config.yaml
num_hidden_layers: 9
hidden_size: 512
num_attention_heads: 8
num_key_value_heads: 8
head_dim: 64
intermediate_size: 3072
vocab_size: 16384
hidden_act: "gelu"
norm: "layernorm"
norm_place: "pre"
norm_eps: 1e-05
positions: "rope"
rope_theta: 10000.0
rope_fraction: 0.25
qk_norm: false
attn_scale: 0.125
bias: "all"
tie_word_embeddings: false
parallel_block: true
init: "trunc"
init_std_qkv: 0.0307
init_std_o: 0.0
init_std_up: 0.0307
init_std_down: 0.0
optimizer: "muon_variant"
learning_rate: 0.00464
lr_mult_qkv: 0.4
lr_mult_o: 1.05
lr_mult_down: 0.7
beta1: 0.9
lr_head: 0.00255
max_grad_norm: 1.0
warmup_steps: 200
schedule: "wsd"
decay_fraction: 1.0
decay_shape: "linear"
final_lr_fraction: 0.0
batch_tokens: [32768, 65536, 131072]
max_seq_len: 1024
doc_mask: false
train_tokens: 642900000
max_steps: 10031
dataset: "wikipedia_en"
Each number is 128 + 24 x the weight over its row's rms, rounded and kept within 0 to 255. Layers, rows and columns count from 0. Numbers have three digits each. The size before them is the row's rms in percent of the matrix's.

# down: layer 5 MLP down (transposed), 3072x512, rms 0.00371, rows 2746-2792, columns 448-511
# up: layer 5 MLP up, 3072x512, rms 0.03, rows 2747-2792, columns 448-511
down2746 110:097129105125128150163094143115159125128121136130156131144137168111110120111159118149195159109138115140129122045105168185078105136121101159144144140150095139142077116151133114056123164070125141
up2747 103:171120157142146178138096156122128148122136119091116155110125146121118129167116108101131137119147142124186154143084135084104115156136149142156127092126108151142115149103187140145092129118205139
down2747 106:108129137142120127138104146101151133102144138158118131143113113111125117089125102137145131153175172127133123112146112134083133140107110165139137131149112060133169127150120113110094099101088146
up2748 118:105119095119091140090159110110142143144128115098121077158082145161107096111140164102139111163151135123110121099095163109113157141135136124130105130114114142138143133162167141122120113085123125
down2748 098:150115109082100146145125115110155128119111132139091139110106152158139112081107127122147154155111141110138131087049182127126121100127133078132133111102096134127136120176112145134142133170174108
up2749 099:123150125150057144140105144136123147108137128161111176169100106147135105146129143168145131143131065145093124121154097093120105112154132107134144106116119150132083164121135087142141159105115117
down2749 099:130136093124127083112113100134114085126130149089117096144147149138158135093114131122142141125157120137133162127130124124151139129102121147170120113133143149166130105151101109051103155175106112
up2750 098:101123132157130111145118155117136111182145123121081126109117160142075145134152142092134140150150157152132111108084173097109162099128137115129131111157102120099119094101177127151161141150112145
down2750 093:121136105121137126125109093104125114111130148135148083115127136142155085120136146109125146104146090104120103146120057149134111136139079109107120167133175135127146124114115155111134121089132145
up2751 098:163147147173121104107107127144127132147133169114099123146118165157164135124112146123142148147089130106113106116133138104149118134159119116111168138144142134182182135124137125162094158104153149
down2751 103:131107103101094159129138153122146139098128087119153137111130117130070130136110104122159124087105123156145145117139136107125130125101112116134089130152153135130087148128086112115140150139066106
up2752 105:111106124130114139122113110177132121144144114102132116134134132115092123099111134093151115137166107147135091098130157146125116124132143112162121155115177169157152151104101167105133076131142111
down2752 104:083105142112137141147068127144177124118110141119110083121138110125145142111159147138138123081147078163093103113110138127124119128151109133133133179133169130167152131104159105122157117166148117
up2753 101:137144137125107135114132143123123155112137087141119135123093115118148111116151136122146148112163116137120120121110154124137191122093113115106131088189130119126091108103093077121164133122107146
down2753 103:102140149126114158102112116144125152169119107136108117119120142175119093117116098129165113168121135139142123163152112085107102093140129168122147148120107135132119142079121126162105097144110107
up2754 092:142099181097189150132102137148124096146103106117136166109140066111131168154166139127120098136144112141177162093116131141138135150156108135138130114136139135069142131149108109158166160111118112
down2754 089:104142098119122070101101081138124139125106145135117093126172146165146112114120150166177145116119155113109135143112125130146161066139150139111137156165125102164108084132130152139170081144110143
up2755 093:158136139110102099130090079159119154112112091109089143118151115162095121171126136098113127093149133129140108093134118131117161121126124101121117155083144104131104104119110116130142118129105126
down2755 098:157145160144129134135140117071108121171128151134170130082137099101137104120160146183128140158130156151159144143158135121129135122158137149102122108139122181154161137135115129134130129136129114
up2756 098:091128159163120126098099100149137128134133154088131117104144128144182156122151135145158145153137151131157135164188143115164109108129094157144114108174144093150105133129118104170112110100145106
down2756 092:112143118164118071151149179140085127116129120144124138177121147135136121156124108099147157161135112094151120153145123108112169116143144126100095146136162121135081102145162136073131097108127108
up2757 096:144117102147124134108111176115113119113152105109134162129154141147137190137132077134146120087141110086111160095114124176120124157112209134111159119102121119121158141118135142113111119081124093
down2757 095:140098133183090075168123154111151100130168099147117095128125164131140123091106143106135118182142119157119080109126177080104123122085138143153136074130128085089138099154129179133110128138150194
up2758 095:078117160134115143167137134151122136125124155156134127116125116147107132155126089152087132143146178133101129145123112145136133103146122118136131165103122102139134132125074105136121124129125134
down2758 092:096153129144116092130128087110131146165186094111128117114159139081138127142108153128181171132165115130120129140140127097142100133158084153124127067097122129097149103103140138125152120151116126
up2759 098:104123139143141097154133125167118159157127114121110122107129067089119111115160147145137093122152157135104104166144112088086119153129140123136125115139188121155169120151108097083140146119191156
down2759 096:144114144153151151128093101125158110134101139180134131119123092102149128089093096179150136104184131152128125081140139164161142146116113115152131124124137141135094101127124110117104114156089152
up2760 098:130163111164134095090083132107157134165175133164129113159132131071143126128128151125119089116066130164147131132148132107161148102125165142140108170115164124108150127120126122105131126107100113
down2760 104:135178159132133126162172104136136151104124114156123092088172106136133122147083134094138119116157148115138158143128109133130124094115134094097117078114138150135136118137142126104152110125156152
up2761 097:141123143099111104124125135133141093103121101142139128105147136136138172103098107144145142116124123094129086101098088079124089135118125106112089117146108096120159117169137101113104128119118128
down2761 097:151103153133164133154130156170118144137153144104110112161137143086106156095126148129133129121116142084087108114176102148138106187093084116123191134119111106109136133136112166170117135129160117
up2762 101:170140095113071110127134133150121103144142116123136099101152099135117132170135101127111116097154139126115138147129148115121134119146136117127119147127145117145131125138098125132080143123134112
down2762 097:149139164104162132129132175138117145099149135121148168109145143113116136126141118123176142129099090156083116146118129161098116111074101154146118139134132095127133133139140146081135123132156121
up2763 098:150133112156156107178125129123098111121141150162133139127173118071118100185123131100126136125169126159119126149109108125100138148108117090125095154136137129106124110147134195146122104117130112
down2763 090:136123138132102135130113108114145164126108128114122147178112132175145151087090113107150123125105116149106113137134146163157145144126113141171164113212121124152147105140149058117116143153128108
up2764 097:155145141131153102140133145128156098138147151159100113099092116128146100117112195060116161162107122112148110124128152097150116100141093108153148158114121136128130102130118117112183162109106142
down2764 099:047111114142106093115123149148103132113066106154152135141172089167077113096111137147119074103132135142111144094166165133108118152147115093157121076133159126104130113092127155110120157097162108
up2765 095:129104131152129135116121158103104132162101141178105139096153092170122107178133082158129171117130137126125178115135127131141112143125128123111101146141150152144108122137075146151095111109162134
down2765 093:112121124165131134110157138165110150120180081088128131143142130099135129089117168083152110143100124121116078110120129166138132117136142147128166116127098102099141127105154134059133125151123105
up2766 099:068141077148111159136135132116152137148119082126180150139111144083121122112155133114150141107101168122129138127113138095092123089158106114133085137136151121105122144090149154117141125111163123
down2766 098:169076172097151134143130156108121131134115131158126109145149089177139130132116126091121110135131102080153124128108095141122133103076122149176121049093143136115157097109132154091133168113131107
up2767 098:135143124104117110100109146138121146143128121119101122145072141107119099135134140130137128090147120161127124129147135168147122158105132113125125144113098119114107098130105088111125141155146103
down2767 095:156130101145151122071094098115137164106123164148116100130122099095169140151117130143110116124120125118130114099114094106089088152131106129108147117169122153128132090152173171080103150138146135
up2768 098:100125148146140112121091159120101129107126136122133136152121140157139113089118126136131124111144120113181122138091168153138094131135138141121159146145129133134113115149100101124160141106139136
down2768 099:124092108124112117114094132149126143120105106138182101102111170112138161077155146184084105144146074103121117140153136141138104126121147123140148102112128127102157151132106136135103123112141143
up2769 103:107088105113081140114156129142083115121111090126130143120162158107128138130162144128121137150127117131126094128108148126110141133131154101160166110117128130126126121123155104119089087116131131
down2769 102:150113143110143159174189117119109151117183133146127125128139123142117187135130121123149100137090135163110154151114130121126133147150149136155163125125159089164139150120127133124151120202134133
up2770 101:139096160151107112176116180124119077114089126152110085138119136127146135096151132127108142074167084155074094117116151134164144111133134103151109159114131082151115137104137162169143134109112135
down2770 098:139141095119146139112159105161123131132177121129116134124119112132096125120137152098135114185083136117158186145151191086097119141116165102102159135126100144116154118143142160116132159129145133
up2771 095:137169100099117076099140118159105121109141159134123154166124110110177106120086120128146146126142136149155155079131119128121091107135117128108180136153102139111188170101112138123148108121157158
down2771 096:104098103165112134150149120075138123170111088128146115166140144141096163139111131160131160145094110119103116110115110133101157157155136111113115126106154118106076109155098129169160124129141135
up2772 084:121113132141123117094153097128104158093131124102153169084133106145140092139153121143114148143138140173108092135092090130175171132127137149122079138089097134118107112130162155097127165135102146
down2772 115:155100116186131112161150131127150077121128157127095075126102138130103128131129141093157144118145088125148171138118156135125086152131126101159125140139138159124155158107126097142158078121164156
up2773 103:137157111122104161104116134118085096153139074148137145115146136147147121151121129130116127124188119176120114127136085137136072122125134123089145134134115132117123147118113096147117157161196116
down2773 094:173127163131164100144140144112099140110145136091089119154123137115116150116123129117158129126089131089178116121107166126103120160161143146149065127105137132160143087150127135095150130113118126
up2774 099:153130151133125185114112134135130078152207069095128132101109124127137129146140136109127151121130091125117126148127153103117127121137130115151115128118105114131112079136130106116146115150112136
down2774 096:139129094152131130143136104143093137117079149182131087143156154167129110081104099116124108121151144101137094120146140129168118158149118119165149110137138169120094135141162138089128142156172102
up2775 103:124143151134131113161103144152137113165146098166129152064101117116160134112152140090141155116116109121148127109160144140147163127139097132116151165107087170117122149137101170116192112105138058
down2775 101:160123114132095155078142107108101152087114096125138096116116119168127120132102164131108126125119143180133120131152136117124105122130105138143105117114169076132153088131138151171130122152107174
up2776 094:067165134153158087115127134147082137128079136107105141152117132187159111104135139106149089114120151102166136152140131102120071155203092148145110158087115107055147160132156127143183119154087120
down2776 092:141123076120098147123127152128101112125124146091107130130139115052121143126110112116105115147128138160120108088102142127104133103087143164180108131163212086144129161158139134150153129155157089
up2777 091:126118130177094145144141107135112135140097146129114101088094143124141145166195114141127116141128093132191143081105168115148134109124122144157125123128140134117089118113119155118103116107138179
down2777 100:152135146143161142116107155107154130118109092151154161159143094179081123115120117170128152118090149113089106155170074150103148121118150105105137099103088138137127087096165131154115148139111093
up2778 101:132119098166125157110121141106120122151120177144144129078147112085148137104127108159139146125140103138101103124157112125108171133136130173116143132137128145129113142136098149132134118127117115
down2778 098:138093124141110141152148137141134112126154152086110131105147125077128111135089080114111090128156138121102143105120117120147143162149164103149119091099134117096056108162110118100136101110153109
up2779 096:126137128156133141142146141131129161080157107167124153113150108093141153141096135125142099096120109139136096115121106116130153144129175133143110113110148096155137103127132118118114137081112115
down2779 099:135146151090137149118145148134109116107144142135106125121103161166177140130135191148140188127125140112131105073121142149114155105132147091100127096164095133110163112113184119149121149129114143
up2780 098:104068117108129107128101150149110159130122114126107113089116156163083125122163121134145133137099117156094144142087125171142118125156106129139081135115096125107128169139122169144092150103138155
down2780 095:113126119095136046110108107118130180079156155133162114150149139148115060122154106098126117146131125111131127152161174100146154192118180174079173099146169145216115117118127104148146122125120110
up2781 101:093131108100126121116132163115095129116140160160153150117111092068170097145145135175106124126162110092090101130135089177154145143118118115117161098120156086140102159161140091118152108150122139
down2781 102:161150105106167118116176136183111151133136160098170114149167139115101139102072111125153079126117132116144144138135127132140110122145122133127085138160109150138123109139106129094125131093090139
up2782 105:108087166126163129097098131145096130101110099137118116145139102138155148131109111121135126151115128129162108126088141092159146140060086142088114166101109108104153132072094118126126054122129152
down2782 104:148142175139111086162127151166139127121129123119100141125120113141148137163130153111151182122132145118147150150080111089162112126118091118130137168135134195108095109152124131152128115174085105
up2783 101:183138118147112097145122101116136091143124083117184102116126093141140093126147129139117154157129097153135181142105121130121089143129116115105180141131153144152138098131142146127141122121161065
down2783 100:116105110145129073122104134119191135086178142086130117099148153131132159150184103114122162154114140136157133089116129124137128139122160150130097116209141114147144122094143172153134131138123103
up2784 103:151129153106091121131159157120102119108117117118133137104136128149098131130167117126120116119154150120132098180148095139117130116119115108079142120121093137104101079121128111082143148131129126
down2784 104:113104158144124105116128134126114144161141120105139107156145124137129106150158121144109092127114110139154143109077136162102130096115094097144139135096100117161140068116135138106079148132180114
up2785 103:134125128151121107128142071093155126166148105166168097128104149096122119126154111105143102122133141139140165107106123118119102114088117107151112163112146123129127095078125135194124115146130113
down2785 103:136107125085151158137146159097103165172143124115101184117104122170076122114118103111081146140152117144118122094169104116116196168133098145175114118133097136136105124100142138129152134115102118
up2786 098:116117133136143148115127140084151135113126140162124153131113113141184099109132112163134144096073107134159144117161110147098130112135158124108133114146095160124099142096153128077133116108141106
down2786 099:154099136125148142136127140154127140120140097126123194124156132134135112135127152141123114143142140131061130102133137106109146142118112146145112136130076095129142113097119113116125100143115134
up2787 103:119081110141143091152133077132126119125109149182111093129131132105139139099096154135081146072145081142104088136134127108122147138143108096157109148111123120155140112119137152103140139133131095
down2787 106:112142134124103144112100176100097122146113112102106128148130141145133100163199112139101141126137136151164083160128167161122147122132115115144161115098110120146132130119108110108107135134127133
up2788 104:104124144110139104140122098127100116091095129139122108133072176105159149123147143116125131142117116082121101128131161136121129118114166156163174153089099126129162141136129106117118136120131179
down2788 114:136148144104101116130143098091163123132166120082140147143137140144109127135074126125139138121095166087130093143138147119119118153118104122103082165149139163108140124154113114176141102098140116
up2789 107:124170082135109134132127120144153214136154135114149143190148144128160122121130129142135068082128138137131126158127155171097142121132108140135114150149129151137129106128131125121121140140161133
down2789 111:118101146128104151141117189181189082145086137117109170140142099124104087103133109149113121128115146165111127117109131161160117184112155113127090099124112150123129093162123124170114107115125099
up2790 106:131110111138131119187131147127159133122122113124101133133093095113096141113118119108128118121104129127106158122084103127153116137119094146137136135146166129107134114158115104118123163121151089
down2790 106:157127124128134128113116125157128144136127109111156086161096136179102119157120110176105117093134148116157120119193160117080104127094129099125151126149148116078138122142146159161125154092100118
up2791 102:127123127103153098127143176097149117113103098137157151119115131150129114161135091121114170135129155181102142159099120096125094123097130077110133145132130097116127136141172113101128126148108152
down2791 101:137131099157118088172142133144125152149127117134116149117196121105146102150117131165122159122165120133162113132090140114138120134174143141090157106111118099121091103114135117102134113144133136
up2792 096:121129159138154134138167129143161152114120173168139114178142127095105120117142129094110157140158160147142155134075117123109086144114091163134103119152123091121122129128151215139156146113124112
down2792 095:095105099123137179119131130121142112110121110092109097074119107126125133151163146184124097133079113096118153079120141139148162098142159100176140109105115117144087109128116080136154144104151076